From a checkpoint of a small transformer trained on Wikipedia: width 160.
Each number is 50 + 10 x the weight over the matrix's rms, rounded and kept within 0 to 99. Layers, rows and columns count from 0.

# layer 3 MLP down (transposed), 512x160, rms 0.119, rows 226-297, columns 96-127
44 54 63 62 59 62 33 41 66 47 58 38 51 66 47 59 44 56 54 48 52 52 63 51 61 58 59 41 37 52 57 46
50 52 52 52 39 47 76 58 56 48 23 47 55 23 65 39 37 45 62 28 49 49 46 46 54 41 72 48 53 57 57 47
45 57 65 48 63 48 37 44 47 59 45 56 38 57 46 67 37 55 43 54 34 44 48 24 62 55 48 45 50 50 31 60
60 16 37 49 67 47 43 62 53 49 61 31 48 62 39 38 49 60 58 34 44 44 64 55 39 56 32 60 49 46 35 53
33 48 53 54 51 61 52 59 51 37 37 68 52 25 48 56 37 49 44 53 50 47 41 72 56 46 46 44 52 60 56 47
64 58 29 48 59 56 39 45 63 54 37 33 46 56 58 50 38 43 39 56 58 66 52 34 50 56 66 54 54 48 42 51
49 52 46 47 48 46 46 37 40 34 58 42 51 63 62 40 58 57 49 68 45 46 47 51 58 57 40 52 55 44 39 36
44 59 75 49 56 70 54 43 49 56 50 49 59 41 50 36 61 38 48 55 49 38 32 42 56 45 44 52 46 43 62 63
64 43 50 37 54 60 57 52 55 44 27 54 57 56 39 55 65 60 48 45 53 53 43 46 32 56 52 47 43 47 44 47
52 67 55 58 60 55 62 61 47 39 35 46 39 53 54 68 39 39 59 54 42 52 74 75 46 36 69 38 56 55 53 42
54 55 39 46 43 46 65 33 58 52 32 61 37 56 52 56 39 70 35 48 54 52 49 43 67 71 52 44 62 51 50 38
54 45 56 71 47 35 46 59 63 50 51 50 66 46 46 35 45 51 57 46 55 45 54 62 37 39 56 52 62 45 54 59
52 47 46 49 43 50 51 38 67 50 59 38 32 46 55 54 39 57 39 62 21 65 52 61 36 41 54 50 60 44 58 46
58 27 57 39 63 47 49 54 43 62 55 58 53 47 57 55 41 36 26 33 50 59 25 59 49 56 61 49 35 57 58 55
53 50 31 60 49 41 66 50 37 58 33 57 50 57 52 44 36 53 38 39 51 52 42 65 38 63 51 46 66 41 67 50
53 45 43 63 32 47 58 61 46 52 39 58 47 66 32 52 52 43 61 68 56 59 50 51 30 36 51 38 35 53 56 39
48 61 64 53 59 35 41 49 54 42 46 28 64 36 57 55 35 22 71 51 32 63 58 72 51 35 56 28 57 73 73 44
62 56 63 66 57 50 46 50 35 48 56 52 61 49 49 53 61 52 66 44 60 44 31 56 55 58 50 32 54 48 52 58
52 51 53 70 56 49 59 56 51 60 47 57 47 46 51 56 61 49 48 37 36 65 60 57 61 46 49 54 43 57 33 43
36 64 61 50 46 45 36 38 49 51 51 54 51 40 49 62 55 49 38 41 73 39 42 53 59 60 51 34 61 61 66 45
56 37 56 46 55 40 38 60 59 63 66 63 56 57 56 34 51 57 45 58 46 38 50 70 44 59 61 51 42 51 40 40
70 40 51 64 59 33 57 65 48 50 48 73 45 45 56 45 52 43 32 52 52 43 42 43 57 49 48 43 37 36 43 48
32 56 42 42 24 34 65 47 32 30 43 48 48 56 52 73 45 40 49 45 53 48 36 61 43 67 38 50 58 37 40 43
45 50 52 57 53 45 53 47 50 60 55 49 56 55 52 78 65 59 66 61 39 47 54 50 44 56 54 54 50 46 67 56
38 26 42 52 62 55 48 68 57 66 49 39 51 26 52 35 58 43 57 60 54 68 59 48 45 50 41 44 62 45 44 33
48 60 34 50 42 60 39 44 54 52 61 38 37 54 46 56 44 34 57 46 41 42 27 78 58 47 51 49 63 46 41 49
42 41 58 53 71 52 63 40 54 64 57 49 27 54 47 47 50 42 33 44 45 44 62 44 51 73 50 47 48 42 52 48
55 49 28 45 62 50 55 45 50 64 58 50 43 55 45 52 47 62 48 47 32 62 38 70 49 53 73 63 43 65 53 56
55 46 38 77 33 42 49 39 58 50 46 68 51 54 34 45 64 55 58 47 48 43 54 62 37 45 45 50 45 59 39 62
63 49 54 45 66 50 42 61 44 54 61 51 42 62 61 63 61 59 55 70 48 44 38 37 39 60 43 61 35 51 58 60
60 29 45 43 36 61 64 56 34 60 53 35 46 61 54 61 53 52 49 50 52 71 41 54 30 40 46 64 68 41 51 56
66 53 46 37 38 46 54 47 52 61 39 56 42 50 51 55 46 32 50 43 52 50 33 49 23 44 46 54 44 58 49 53
39 47 49 48 50 56 53 59 51 44 36 44 42 46 39 73 46 62 45 54 29 43 51 55 41 60 48 30 78 41 55 52
54 49 54 60 44 67 48 41 52 46 47 40 55 48 50 50 40 59 41 58 50 52 51 59 49 64 26 64 49 33 42 47
65 36 45 66 49 57 58 45 55 48 42 51 54 53 66 44 42 56 44 60 38 54 53 59 60 72 58 59 61 57 41 73
61 55 38 52 72 65 46 32 45 87 45 54 37 71 55 63 49 48 74 48 47 43 58 54 45 57 54 62 48 38 41 45
56 70 50 49 50 51 61 55 44 35 58 39 57 47 48 58 68 56 57 60 70 62 38 39 39 48 33 56 57 33 45 53
47 56 43 51 50 32 29 39 59 56 44 52 58 62 47 47 58 49 45 46 59 61 49 29 54 59 28 54 46 56 60 40
75 47 43 37 60 55 54 45 56 62 49 51 58 66 51 65 43 41 56 40 40 44 43 45 45 49 49 39 48 44 59 44
63 48 65 45 56 44 47 39 45 70 73 50 48 58 45 65 48 46 56 12 68 43 62 50 39 43 47 36 42 54 44 50
40 62 53 62 53 46 61 59 72 63 42 50 38 22 41 55 34 26 45 50 43 28 27 58 38 62 53 42 61 60 55 62
37 45 65 47 57 52 48 60 64 48 53 26 54 38 48 54 66 64 39 42 57 61 67 54 54 61 46 61 43 40 45 42
54 44 52 54 60 60 50 43 34 46 36 47 36 67 48 57 63 43 34 49 49 55 42 60 49 54 56 67 55 66 20 44
50 33 42 47 55 56 22 64 49 38 43 47 34 60 62 56 48 70 47 53 51 54 60 30 51 38 63 86 51 54 40 49
57 65 48 59 49 49 49 49 69 47 35 63 28 43 51 41 46 53 45 60 36 57 50 51 42 60 45 50 44 56 50 66
49 59 40 53 60 44 46 64 33 68 36 49 50 83 48 36 43 51 29 62 52 50 58 60 55 50 43 53 65 59 41 55
46 47 50 54 47 56 50 56 55 39 32 40 40 47 51 40 48 38 46 41 50 54 52 56 49 79 53 56 65 49 68 47
48 50 48 59 42 45 47 54 61 42 47 51 47 48 45 49 49 62 55 43 43 58 33 48 37 60 15 30 43 49 59 54
35 42 42 74 42 49 38 44 63 70 43 68 53 42 62 40 64 70 64 28 36 38 50 52 59 40 43 23 45 68 27 47
39 66 63 58 51 47 48 43 66 60 58 55 55 62 50 29 51 68 50 48 42 46 33 53 34 47 68 57 59 42 38 38
36 39 41 44 57 39 43 26 46 52 55 56 48 38 45 56 87 49 36 61 53 56 65 47 52 47 47 62 42 36 63 57
52 45 48 42 62 59 42 46 25 40 70 65 43 62 44 45 39 49 50 59 37 56 67 35 56 36 38 53 28 58 76 71
51 46 60 56 67 53 56 47 49 45 43 58 37 59 43 40 59 65 31 41 60 54 55 51 50 51 41 49 56 49 46 50
49 53 58 41 49 61 44 57 43 54 33 43 61 28 51 55 42 61 39 57 56 54 32 49 55 29 69 65 63 46 45 43
54 53 36 41 49 37 57 50 55 36 50 51 45 50 48 50 45 39 34 60 53 36 26 48 44 53 55 58 51 47 46 54
54 69 50 64 43 59 42 36 58 60 46 63 46 40 51 41 45 44 70 56 34 51 38 42 59 54 42 39 37 43 54 54
53 49 60 61 63 47 56 52 59 61 56 57 51 59 32 41 52 49 59 66 58 35 51 44 36 51 67 49 43 57 65 43
33 60 58 55 60 51 72 44 52 51 42 51 52 40 40 47 57 62 52 51 50 64 50 50 60 42 51 53 42 48 41 50
34 51 48 46 40 44 61 44 44 56 57 39 50 63 54 55 45 37 55 46 55 56 50 46 27 57 49 56 52 39 58 42
47 31 39 67 26 38 31 41 46 41 41 55 44 56 48 40 59 39 39 59 43 58 54 54 43 35 44 35 68 46 48 70
60 25 33 54 65 54 41 49 69 51 54 48 45 51 54 57 46 45 51 66 53 46 50 36 42 44 51 61 60 24 43 51
54 46 75 49 47 49 60 41 18 36 66 31 45 40 46 37 59 48 43 44 56 29 48 34 57 43 76 60 40 41 43 47
45 59 45 64 39 47 51 33 55 39 57 46 56 46 66 43 48 64 63 62 59 45 52 43 55 56 45 56 45 39 58 41
64 26 46 40 33 43 70 51 45 57 62 48 54 59 35 49 44 47 46 53 40 54 52 59 55 51 65 55 55 42 63 52
45 57 62 61 57 53 65 43 43 48 42 31 44 38 36 47 52 55 24 43 54 75 45 28 34 59 53 33 68 37 63 51
41 29 48 71 58 39 43 61 32 33 36 46 42 31 44 53 58 55 55 45 50 53 60 54 52 44 51 43 49 48 45 40
47 43 34 44 35 46 35 49 71 71 46 49 50 55 46 45 58 33 54 36 45 76 71 41 65 31 28 44 39 68 57 54
41 38 35 35 52 55 30 48 34 43 54 38 40 52 55 51 41 58 50 58 54 55 54 37 54 57 48 48 53 41 46 50
55 71 63 53 52 56 34 38 54 46 40 42 63 37 40 39 52 49 50 40 76 44 53 47 57 44 33 45 61 54 39 50
49 38 52 53 48 52 66 32 43 51 43 35 27 38 51 54 31 62 45 54 54 29 35 60 52 60 65 34 49 38 35 35
47 54 55 40 35 40 56 50 34 51 76 42 64 68 51 41 44 41 48 50 35 47 50 47 43 28 50 37 59 63 42 55
59 64 68 51 48 54 51 51 24 44 38 59 49 46 51 39 51 41 60 31 35 68 56 46 51 42 55 52 51 43 52 41
# layer 3 MLP gate, 512x160, rms 0.143, rows 227-297, columns 96-127
73 47 58 33 56 53 50 53 57 52 56 52 57 42 36 49 60 63 45 56 51 52 51 43 42 64 43 37 47 46 28 40
33 55 50 40 30 44 33 46 51 41 43 65 37 43 65 43 52 61 50 37 59 64 34 61 52 57 58 79 47 51 44 54
54 70 59 67 28 47 52 50 38 63 39 55 48 47 58 59 48 49 55 65 46 54 35 46 55 53 60 41 51 36 60 41
55 67 54 52 46 53 46 37 47 27 67 55 35 56 56 38 27 49 52 53 56 59 68 52 55 55 63 54 33 41 43 47
57 44 33 56 71 54 54 49 50 58 60 24 47 55 54 51 52 58 45 47 35 56 21 50 45 45 49 44 56 57 60 60
67 57 41 54 59 41 51 43 70 71 51 70 63 56 44 48 36 47 52 65 56 58 38 49 45 62 55 66 44 49 47 47
48 42 42 53 47 54 64 43 53 62 55 41 47 48 59 36 44 60 52 53 52 46 49 58 50 46 66 44 55 72 55 44
61 28 59 60 57 37 58 55 52 60 61 49 47 61 35 43 64 35 46 53 47 37 29 43 43 52 52 32 47 47 45 48
30 44 47 65 28 41 41 65 51 44 57 50 43 34 49 51 45 30 59 42 46 57 63 61 68 33 65 38 37 47 74 50
46 46 59 51 52 36 52 46 41 46 65 63 55 52 56 36 58 73 48 45 50 64 45 55 53 40 70 53 39 47 48 50
62 26 56 53 56 74 39 50 56 62 69 48 30 50 60 43 53 77 41 46 54 38 50 47 49 62 37 60 61 53 45 60
66 41 51 32 42 55 60 59 63 31 52 51 54 44 46 68 52 50 54 40 42 60 71 55 56 67 54 38 47 54 56 57
28 59 52 52 31 52 38 45 49 56 53 50 26 63 32 54 31 69 50 62 50 50 40 51 52 50 39 50 71 51 63 31
43 49 45 53 50 62 59 46 40 56 45 46 58 46 46 34 55 52 39 53 49 48 38 46 51 35 53 63 72 52 40 64
52 34 29 25 42 50 39 50 68 53 63 58 44 46 46 43 56 30 70 57 47 55 66 52 48 75 64 55 29 46 61 52
68 52 41 35 36 75 53 44 52 40 45 48 58 46 58 53 50 60 60 45 46 44 59 54 49 29 27 36 58 50 68 40
59 30 62 55 58 71 61 36 57 38 38 45 55 41 61 58 54 40 48 56 58 28 35 59 73 26 60 45 69 45 58 55
60 64 50 40 49 58 44 46 58 33 45 44 59 45 62 60 33 54 40 39 56 48 41 45 45 51 54 55 49 35 54 58
62 51 52 48 49 50 46 60 35 51 52 46 64 53 55 39 42 42 51 58 56 60 60 55 46 58 52 58 76 53 58 50
42 44 51 52 60 51 71 36 44 45 45 36 44 54 55 35 52 37 55 62 56 36 51 49 43 47 50 52 42 44 67 59
39 66 63 73 63 47 42 46 33 62 47 34 63 59 47 57 54 42 42 38 52 36 42 57 70 54 40 58 43 50 49 47
47 44 60 52 49 45 37 56 52 57 50 48 57 51 53 60 40 50 44 48 32 60 36 61 31 39 49 38 55 34 31 54
52 47 52 62 51 57 56 57 55 53 54 48 55 47 46 55 50 37 46 67 58 39 35 66 60 46 37 58 49 52 49 53
29 17 34 53 55 44 45 51 53 37 50 46 47 36 52 50 43 53 47 44 52 38 61 43 47 46 46 59 39 43 50 62
49 46 67 36 43 51 33 46 38 42 29 42 37 47 58 40 60 60 45 49 53 55 44 61 73 59 61 78 49 57 56 51
39 26 39 38 53 54 44 46 36 60 26 34 51 49 63 30 56 52 46 46 41 46 43 47 56 63 58 46 59 48 56 46
72 40 63 53 24 44 49 39 53 63 56 55 37 51 52 39 47 34 51 49 52 53 44 43 56 49 55 60 47 54 54 41
54 53 63 39 42 74 35 50 59 65 67 46 51 39 52 63 66 35 57 49 43 41 49 46 41 34 45 54 53 50 38 36
39 35 45 55 44 60 61 51 49 44 61 68 51 34 49 66 64 42 27 58 55 61 55 49 45 47 50 36 37 23 63 46
52 58 41 63 26 40 59 41 44 55 45 44 46 54 39 57 54 42 59 55 58 51 52 56 48 35 47 58 46 45 47 51
50 53 48 47 38 42 56 53 53 52 50 73 46 46 44 39 45 30 50 31 57 66 38 61 36 57 51 75 48 43 52 40
49 50 38 55 54 52 42 63 47 40 70 35 63 49 50 97 61 58 59 43 32 36 54 55 61 65 43 47 58 23 73 42
61 55 49 38 57 57 63 40 28 49 42 57 58 50 44 48 60 43 57 53 55 51 61 35 52 43 62 50 74 54 64 53
59 41 54 52 63 81 28 52 45 70 46 26 54 38 53 80 37 57 45 49 48 41 65 64 54 53 67 44 55 46 79 54
65 58 54 51 19 41 48 56 37 64 69 60 46 33 49 27 51 55 48 27 67 67 60 47 47 50 26 68 50 53 54 60
61 45 52 51 68 44 40 48 57 48 63 51 61 56 45 53 50 32 43 48 25 65 51 58 48 67 35 47 42 48 66 50
52 49 56 43 77 45 51 49 62 65 51 44 67 54 62 49 56 58 60 41 63 60 51 59 58 56 57 48 63 45 47 38
44 59 64 50 34 36 41 65 40 42 44 49 56 47 45 50 46 62 43 60 31 65 61 47 46 54 49 49 43 62 54 55
49 48 40 48 54 58 40 57 44 74 49 61 47 48 42 62 62 55 65 48 46 42 37 63 49 36 49 43 44 56 40 54
64 58 34 48 37 48 68 55 43 46 37 51 45 22 31 44 37 41 47 38 40 65 32 55 59 74 59 61 57 50 47 36
51 44 54 61 51 52 39 52 48 44 66 38 38 58 48 43 27 43 42 40 51 60 50 40 50 48 56 55 51 37 54 56
49 51 29 56 45 58 55 50 55 63 54 34 57 55 48 46 59 40 47 39 51 48 57 40 49 37 57 39 56 49 57 69
43 54 62 44 34 38 63 36 48 63 59 54 70 45 48 61 62 23 55 37 61 55 49 57 51 55 38 34 49 60 45 48
44 46 53 59 57 35 43 50 53 49 44 42 49 43 44 49 32 46 59 60 46 45 47 36 58 42 47 61 60 76 41 62
51 63 60 45 56 67 63 58 45 48 56 33 58 57 68 48 55 39 38 65 67 51 59 48 57 50 44 62 41 44 50 57
48 40 55 51 46 52 63 54 45 53 39 49 37 42 41 52 53 36 58 57 54 62 49 55 49 61 55 39 40 44 55 70
65 62 48 47 20 42 50 56 31 57 32 63 39 47 51 60 49 51 41 45 33 59 60 51 54 59 58 29 48 41 57 60
42 48 48 42 54 55 54 34 47 36 43 48 37 36 62 56 54 35 44 40 27 48 38 56 48 38 70 58 36 50 59 46
55 54 47 40 53 63 42 50 46 36 41 50 66 52 55 67 36 46 56 53 39 39 56 51 46 50 39 48 43 49 65 65
52 51 67 46 54 55 61 42 41 56 51 52 40 44 54 55 26 49 58 53 62 50 61 50 47 42 47 66 51 68 53 67
61 53 56 39 53 52 46 47 50 26 58 56 49 48 23 41 41 42 55 43 51 33 54 45 58 46 44 35 31 41 55 30
44 35 53 53 44 68 25 53 50 59 46 54 63 44 57 31 54 62 57 56 33 41 46 62 50 36 57 59 51 56 44 35
64 55 35 58 46 58 57 50 48 42 57 57 41 55 34 28 48 50 63 36 45 48 52 35 40 50 32 26 45 63 43 60
41 51 53 59 35 42 44 57 43 56 65 50 61 52 43 51 45 44 56 55 53 39 56 45 53 45 50 58 54 48 45 48
29 48 42 25 63 44 55 59 37 45 47 65 48 60 42 43 50 57 61 52 44 47 51 51 37 34 51 38 52 49 52 53
61 46 61 51 48 61 39 49 43 59 44 49 49 50 42 41 49 60 45 44 44 41 46 46 59 54 67 44 50 49 53 56
60 40 66 53 60 55 39 47 62 36 59 36 45 21 51 53 59 55 52 51 44 46 35 50 44 43 57 62 65 44 41 52
60 57 72 48 28 35 38 55 54 53 64 43 53 51 45 47 53 39 32 55 50 54 38 60 34 71 58 64 65 55 50 28
55 47 54 50 64 45 53 54 67 55 50 61 56 53 45 49 44 49 56 38 50 62 49 48 42 57 57 72 33 60 51 38
41 57 40 56 51 27 39 61 38 40 46 62 52 72 43 60 52 47 43 70 38 52 51 36 67 63 63 74 31 47 41 52
75 40 51 57 69 55 78 48 46 49 67 36 72 44 42 45 40 55 37 49 52 41 54 48 39 41 70 38 53 28 46 47
53 42 52 45 43 48 55 55 47 55 57 67 45 34 46 56 46 48 42 41 36 49 54 51 46 54 42 51 48 67 54 67
40 39 57 34 82 57 49 51 38 44 71 59 47 40 52 40 47 43 55 56 49 39 40 52 51 76 62 59 58 32 48 44
64 42 57 41 49 41 55 47 58 41 50 49 58 38 44 54 52 65 63 56 34 37 61 45 50 60 44 53 38 55 60 47
53 47 38 58 45 48 47 57 38 59 48 40 55 51 72 58 53 51 74 56 57 50 58 52 46 62 43 36 61 38 59 68
61 56 52 50 49 64 40 48 47 40 58 45 55 46 41 35 45 50 53 49 45 54 68 45 77 57 63 51 43 55 51 39
56 30 63 46 38 53 46 55 43 62 43 57 45 43 62 56 45 33 52 67 65 48 37 44 64 64 46 57 42 40 61 40
45 41 44 32 50 26 67 73 53 54 52 50 48 56 46 56 36 48 37 30 29 34 48 53 64 45 70 35 61 36 62 30
46 53 48 33 59 31 47 42 37 40 61 48 58 55 51 51 54 49 62 60 53 54 61 45 57 49 50 51 61 49 61 62
45 48 34 53 38 52 33 41 37 40 42 53 40 43 42 45 57 48 55 58 64 45 40 40 56 56 52 47 56 50 40 35
51 48 25 51 59 55 58 33 54 63 58 44 45 53 51 58 62 59 44 59 50 59 25 61 62 45 61 42 57 57 54 46
# layer 3 MLP up, 512x160, rms 0.135, rows 227-297, columns 96-127
47 53 55 48 60 51 46 52 35 43 32 50 43 49 45 49 35 62 54 48 42 50 47 57 43 51 62 26 42 55 44 47
37 50 35 52 36 35 56 43 46 41 41 71 55 62 57 62 27 63 21 51 48 70 58 43 61 54 63 37 61 45 34 65
64 57 69 46 41 57 54 49 50 56 39 57 35 34 62 54 58 60 50 58 49 65 39 51 58 55 70 38 53 39 65 47
67 45 71 36 31 43 55 35 47 49 45 50 53 45 34 42 43 41 48 55 53 39 62 49 34 44 43 69 48 28 48 38
54 52 48 56 42 52 51 60 35 51 46 45 50 43 48 58 31 65 59 38 44 69 38 46 54 63 45 44 58 50 52 54
68 53 61 49 63 60 37 58 58 66 42 47 46 48 44 56 49 32 47 58 40 62 33 40 62 37 58 69 54 54 60 58
62 54 57 57 45 33 35 42 46 40 37 52 56 52 51 63 54 45 63 51 56 51 53 45 53 55 44 63 45 40 35 46
58 53 54 62 55 58 36 57 46 68 35 56 48 53 50 59 47 39 53 46 55 49 59 56 41 59 45 56 45 35 58 35
48 37 53 57 22 52 38 66 71 54 48 63 43 42 44 50 30 30 60 50 49 52 69 60 64 37 58 48 51 41 57 41
51 57 43 58 58 60 47 51 46 32 47 55 47 50 68 69 41 32 56 46 50 23 57 35 44 48 28 40 63 46 48 48
49 47 43 39 43 35 33 65 57 57 56 42 61 47 64 52 43 58 62 56 55 34 50 52 51 38 56 49 45 54 67 66
56 45 36 55 55 37 39 51 31 42 56 41 37 50 52 45 37 68 42 44 56 56 62 44 52 41 50 57 55 42 36 62
38 78 59 55 43 30 61 49 46 53 28 65 46 53 47 65 63 90 68 69 51 46 83 42 62 82 57 51 63 43 65 52
32 49 56 56 64 69 50 51 37 58 41 50 52 57 59 38 54 53 57 48 48 58 43 50 48 37 50 35 64 59 38 50
49 52 48 41 68 56 51 42 67 41 52 41 61 53 68 45 65 37 30 64 53 36 68 41 61 66 55 71 56 64 31 31
48 32 48 73 47 37 52 43 37 39 40 35 32 74 58 52 44 36 73 51 70 51 75 52 61 69 55 52 49 32 39 59
25 58 32 63 50 43 52 55 45 52 61 46 41 62 40 49 39 51 56 53 32 58 60 53 33 65 41 48 29 52 34 49
60 58 54 65 43 55 52 47 40 62 42 48 47 45 57 64 47 69 55 62 55 58 54 40 64 40 47 45 50 51 46 49
23 65 48 62 57 47 44 46 70 46 39 45 54 35 75 64 61 61 48 54 49 49 45 59 63 39 37 36 47 53 49 39
61 39 44 41 58 49 56 49 60 64 42 47 57 37 51 46 41 41 72 56 53 46 55 39 60 53 43 53 45 52 59 49
35 51 48 51 59 54 47 48 41 55 42 46 49 61 53 37 61 54 53 47 46 37 41 50 66 51 50 44 33 46 49 47
61 41 45 46 40 46 33 54 56 61 60 44 58 55 52 31 51 45 58 66 44 33 69 46 70 39 62 56 52 62 65 42
55 52 48 44 48 52 57 67 60 46 67 31 43 40 51 26 44 48 53 59 41 35 44 60 46 50 47 37 55 51 38 59
30 49 56 58 54 42 48 67 36 64 46 58 49 65 40 69 61 51 66 63 37 27 36 32 62 55 46 50 28 60 44 49
47 55 47 34 67 46 54 37 59 65 28 53 53 39 53 28 63 41 50 62 55 43 58 47 49 53 48 43 47 58 42 55
69 66 41 60 40 40 55 50 28 37 40 55 46 51 43 65 41 43 52 33 63 61 49 38 46 42 71 62 47 46 40 55
44 47 49 49 41 47 60 45 45 52 51 45 74 68 56 66 58 80 66 49 47 49 59 46 76 42 68 45 71 55 55 57
64 50 54 39 77 62 54 32 51 40 46 49 51 48 50 59 48 41 51 49 43 61 52 47 65 31 55 55 48 61 57 41
49 65 50 61 49 52 56 50 61 41 61 47 52 48 52 51 47 52 63 36 45 52 41 44 49 53 64 55 45 59 55 49
36 48 70 63 40 51 54 55 58 34 47 55 37 55 39 58 61 42 44 27 41 40 54 51 52 57 43 41 63 48 30 45
64 60 67 59 66 51 48 47 59 52 42 47 56 62 37 42 53 56 45 69 58 41 58 45 71 46 48 35 45 30 47 53
37 50 33 80 58 37 73 46 44 61 46 45 46 60 47 45 62 67 83 48 66 53 60 49 47 55 53 62 33 61 43 38
67 43 60 41 45 55 46 43 39 56 46 67 56 44 47 50 72 34 52 54 56 59 61 44 58 37 54 53 56 56 63 60
54 46 76 52 51 77 44 42 40 69 43 63 71 61 56 59 38 72 60 51 61 44 51 65 60 50 40 46 63 45 69 58
46 45 39 41 55 50 51 47 43 36 52 32 50 31 43 51 43 38 35 53 63 48 42 51 23 61 62 52 49 40 57 66
47 43 74 59 53 55 40 31 37 60 41 52 42 58 47 56 44 53 59 31 42 48 43 46 43 46 55 54 31 66 52 60
78 48 52 50 57 51 49 51 48 44 53 23 39 61 49 45 42 43 40 46 51 41 60 44 44 49 65 40 54 69 47 43
48 60 48 68 32 64 56 61 67 60 44 48 50 37 37 30 34 50 49 61 35 52 41 43 41 48 58 61 58 66 49 53
55 48 41 52 46 48 50 53 54 34 35 53 61 52 58 46 49 51 58 54 49 46 61 46 58 46 48 39 58 37 38 35
26 37 61 34 58 43 35 62 35 70 49 47 42 68 56 32 58 36 48 41 48 45 43 50 51 54 41 40 59 60 54 56
28 58 42 41 57 45 48 52 37 42 49 54 45 39 53 66 60 53 47 67 41 61 30 55 50 64 47 49 52 49 61 51
46 65 42 53 56 42 46 55 54 53 47 41 54 47 45 62 59 63 72 61 54 59 36 43 49 56 60 51 53 61 47 61
54 58 36 65 50 42 85 44 36 49 56 60 58 48 51 38 41 43 48 57 37 51 53 71 58 62 47 20 61 36 77 45
36 54 61 58 48 58 39 47 55 67 40 55 39 54 51 34 26 71 49 41 36 46 69 58 40 51 30 54 54 48 41 54
54 40 37 61 36 52 54 61 31 67 51 46 48 70 25 42 51 50 55 37 47 52 40 46 45 45 54 55 47 73 47 54
37 46 48 46 48 60 40 59 58 42 47 53 58 48 36 51 42 41 58 51 36 25 58 47 51 48 36 34 40 46 52 43
39 54 47 59 67 56 55 42 59 49 63 49 56 46 63 43 48 48 62 39 70 31 40 57 40 34 64 66 54 47 45 50
51 45 50 38 51 51 62 64 45 45 55 57 30 68 53 51 69 36 40 63 38 55 51 45 41 31 36 66 63 52 67 58
45 49 52 58 64 45 67 50 38 52 60 70 41 59 49 45 58 34 53 50 53 59 48 42 52 39 63 53 70 60 35 46
51 43 46 62 42 55 49 58 59 58 47 53 40 42 67 49 47 49 79 40 59 53 53 59 56 52 38 56 72 47 59 48
62 44 52 39 58 46 57 48 50 38 53 64 51 36 41 55 46 60 54 49 54 50 54 58 60 41 35 30 43 53 53 34
32 50 56 41 47 65 10 54 59 57 51 38 50 44 54 33 52 55 59 61 16 31 46 53 52 44 44 50 57 49 50 44
74 42 55 44 64 45 43 44 45 36 63 53 51 72 55 58 44 44 53 63 49 44 42 46 55 51 37 54 45 52 51 55
59 44 65 64 36 38 51 58 48 45 62 61 48 44 54 47 52 39 55 60 49 25 41 52 48 63 43 56 40 55 54 44
37 48 52 31 59 34 58 66 45 45 49 61 52 61 35 47 62 52 52 57 52 49 40 47 40 58 52 46 45 45 54 48
61 51 61 50 45 49 49 52 40 54 57 62 50 41 63 55 41 34 38 42 46 47 47 40 58 54 48 65 63 58 54 56
49 63 62 60 52 49 57 47 35 47 47 56 59 53 57 53 36 69 51 58 57 50 50 41 50 58 54 45 47 41 55 40
57 55 46 57 45 65 46 47 67 51 52 60 44 35 43 38 38 61 45 48 22 55 70 65 44 58 68 45 60 50 59 34
41 49 51 32 54 45 58 56 57 47 51 67 48 72 29 37 42 44 50 43 40 39 51 61 59 47 47 55 35 58 43 51
50 65 33 53 43 33 73 50 51 52 50 61 58 57 42 73 58 40 36 50 24 47 48 33 57 45 51 61 46 59 51 65
51 62 46 64 40 42 40 56 65 43 47 67 29 44 69 64 66 44 50 48 45 64 45 33 67 50 33 55 62 67 67 52
51 52 57 44 43 50 45 51 45 46 50 40 46 45 44 50 55 52 71 61 45 56 57 52 42 66 49 53 52 47 49 54
60 27 48 56 51 40 38 31 46 53 67 38 48 48 47 48 40 49 50 48 29 66 32 54 69 42 61 45 59 52 56 48
54 40 52 66 48 53 51 59 60 51 47 49 50 52 52 45 63 33 58 49 56 43 46 43 53 35 40 66 48 57 45 55
44 54 57 43 56 55 55 41 72 40 56 55 48 52 40 49 54 57 41 53 43 55 43 45 56 53 56 50 46 67 54 32
49 44 38 55 61 58 43 52 55 45 43 45 47 44 48 44 39 68 50 54 40 35 52 55 59 40 53 31 41 48 47 37
47 38 58 40 43 50 57 49 67 38 56 64 29 57 34 60 45 26 64 47 59 60 79 57 43 46 55 49 56 54 41 38
57 64 22 47 57 51 67 61 58 42 48 29 50 50 44 42 65 63 46 55 52 45 55 43 59 50 47 56 35 26 45 34
46 43 47 54 53 69 46 46 58 53 44 60 54 51 42 62 56 57 53 50 43 49 62 53 60 50 52 39 51 49 39 45
49 48 66 34 50 55 46 49 54 42 64 44 56 42 49 54 35 48 48 52 47 61 50 42 42 47 44 41 61 61 60 69
42 46 60 42 59 71 43 49 58 46 56 45 47 43 64 45 54 39 39 47 65 52 69 62 49 55 56 48 60 43 64 56